config.yaml
num_key_value_heads: 2
norm_place: "pre"
decay_fraction: 1.0
Each number is 128 + 32 x the weight over its row's rms, rounded and kept within 0 to 255. Layers, rows and columns count from 0. The size above them is the row's rms in percent of the matrix's.

# layer 5 MLP down (transposed), 512x128, rms 0.141, rows 205-210, columns 0-127
size [117 106 121  32  36 114]
[[ 93 145 140 154 165 147 162 140 137 125 105 213 130 110 133  85 147 122 179 107 192 146  51 114 111 151 137 143  93 126 122 131 167 167  33 126 154 142 137  85  85  91 152 123  95 131 116  93 147 122 137 179 105 122 170  86 120 180 119 118 124 111 125  87 150 131  91 112 123 140 135  82 193 128 108 158 191  60  92  91 128 152 121  90 144  65  86 117 172 156 153 133 111 103 132  96  80 115 136  97 156 160 152  73  79 168 150 112 157 130 126 159 191 155  87 147  93 135 127 121 132 144 110 102  72 173 125 163]
 [119 162 122 134 152 113 102 187 139 128 118  83  82 157 164 175 102 110 122 150 134  50 134  69 137  79 113 225 129 186  83 106  82 133 116 120 102 145  99 151 169  96 152 116 120 116 112 137 144 135 140 113 109  97 128 115  82 158 127 120 174 101 104 169 136 159  97  80 118 114 120  93 181 135 127 107 118 156 209 121 194 148 187 157 182 129 180 128  84 157 160 115  98 136 106 175 101 138 158 100 180  75 104 124  72 143  86 174 153 145 151 116 138 125 159 108 110 131  68 139  95 112 104 142  96 175 130 105]
 [128 168  76 100 169 138 164 129 156 149 106 220 143 170 180 105  96 105 120 118 117 152  38 143 117 120 119 120 118 182 151 135 166  62 149 177 144 174  66 107  92 128  96 162 195 154 135  91  76 172  94 154 104  72 121 107  82 126 100 148 110 109 135 178 109 103 101  99 102  95 162 109 165 138 126 131 164 136 158  73 149  98 170 116  85 145 135 146 155 173 112 116 125 155 146 157  92 100 119 125 100  99 133  72  87 149 169 183 137 144 114 166 128 158 110 105 151 116 118 154 109  78 183 140  92 123 113 153]
 [124  91 148 185 140  97 195 128 126  99 142 166 166 155 175 105 177 161 109 103  90 147 107  93 150 157 201 110  78 152  83 121 151 106  72 126 165  78  68  84  90 102 136 105 108  73 134  92 158 132 105  64 119 123 152 168 150 116 105 131 115 154 123  84 143 110 173 143 122 190 148 179 168 113  94 134  97 135 192 185  96 110 170  68 127 123 164 137 154 122 179 119 127 140 168 117 135  77 105 121 139 149 124 105 137 106  97 139 186 165 182 174 126 105 113 110 126 140  92 135 164  82 110  69 118 126 128 144]
 [117 112 148 159  98 167 129  86 147 101 156  92  86 184 122 133 171 144  82 127  81 116 112  63 155 139  93 130 110  93 110  86 112  81 104 153 102 157 108 209 119  95 105 106 117 122 105 144 176 148 168  89  87 156 154  80 168 170 125  90 140 177  92 197 108 155 162 223 170  61 161 146 142 140 138 137 110 147 173 127 140 123  88 144 188 147 122 148 164 133 131 118 127 125 126 189 119 124 119 132 154  59  66 151 109 120 127 104 115 139 148  77 137 102 133 181 121 105 188 105 144  96 147 136 120 141  90 115]
 [114 145  91 148 125 106 126 129 105 130 140  72 152  70 118 142 115 149 141 109 123 131  67 113 150 128  94 148 108 107 142  89 107  72 111 131 175 135 143 117 188  91 136 128  85 112 109 128 101 178 150  97 104 200 182 143 148  93 137  92 127 163  97 154 142 139 167 143 150 202 135 151 148  53  93 156 118 150  61 148 112 218 129 165 140 121 132 124  75 177 107 139  96 172 113 130 181  93 114 114 201  82 179 109 112 135 104 131 108 130 124 141 129 140 176 121 101 198 104 115  66 119  94 169 105 133 105 183]]
# layer 5 MLP up, 512x128, rms 0.164, rows 206-210, columns 0-127
size [100 114  44  47 109]
[[186 107 108 197 103  96 101  80 115 121 103 171 114 106 118 172 130 115 141 158 130 184  44 183 131  84 121 104 160 127 111 155 142 182 138 110 138 156 135 119  91 151 164 140 141 211 122 101 137 162 147 110 149 218 124  51 112 187 144 143 125 141  98  62 106 105  65 173 126 150 122 184 146 135 113 128 138 105 142 148 167 192 119 148 106 105 106 166 121 101 104 123 106 133 132 107 154 139 125 149 142 184 129 137  78 137 137 125 171  76 114 112 146  76 114  98 126  76 138 169 154  91 104 122  75 107 133 106]
 [180 151 113 129 103 198 134 136 126  66 156 144 142 113 125 234  89 177  94 160 111 122  95 133 164 139 131  86 152 125 131 148 113 137 121 176  83  90 100  73 113 132  75 121 146 124 145 177 100 124 154 172 127 110 112  95 103 189 138  96  64  84 103 115 126 116 106 115  88  99 132 133 105 101 164 129 133 140 150 138 149 154  88 187 119 142  86 130 106 171  72  97 123 120 116 206 125 156 144  99 145 123 143  96  96 167 138 150 111 147 154 169 131 115  61 144 155 125 177 104 196 102 201 133 114 146 185 121]
 [123 117 136 157 133 167  82 137 117  93 104 130  79  84 204 142  99  78 173 120  96 155 138 139 136 139 122 121 137  62 114 147 166  90 169 137 170 128 124 124 191 145 140  49 146 156  97 140  78 148 166 111  89 146 123 131 151 147 134  92 154 147 140  86 132 125 178 173 130  74  90 179  85 146 149 175 122 109 114  98 113 104 104 138  89 115 124 144  83 120 153 146 166 134 129 186 127 137 148 112 115 183 103 134 168  75 115 173 120 127 174  84 112 110 110 222 215 111 112 126 154  99  88 174 137 123 177 151]
 [167 147 171 135 169 173 132 127 131  97  81 109 100  76 103 129  82  88 121 121 102 142 126 106 137 100 133 155  88  96 114 159 131 140 132 122  71 142 114  81 178 127 129 120 143 157 101 109 105  43 137 131  61 186  82 116 133 160 139 119  83 123 163  95 124 169  98 204 117 145  85 128 107 138 170 126 206 140 115 172 147 109 116 130 123 135 132 138  88 150 107 133 116 158 129 158 174 151 113 102 140 234 120 193 127 125 164 189 134  83 141 103 100 115  74 142 131 123 115  80  86 136 149 170 121 145 202  99]
 [101 114 160 156 112 180  93 107 150 129 161 127 150 153 118 118 154 135  81 124  70 180 135 165 140 117 143 113  86 161  61  81 208 143 107  97 167  80 110 125  98  99 128  94  99 101 130  80 110 104  96 139 155 135 149 132 140 148 119 160 175 131  86 125  64 151 166 167 153 135 121 186 137 201 120 168 144  86 127 149 123  96  97  60  99 154  98 145 166 154 132  96  92  73 114 138 160 163 157 161  63 127 126 120 130  88  96 138 156 122 139  90 136 133 121 155 164 148 182 126 126 179 127 191 159 150 210 131]]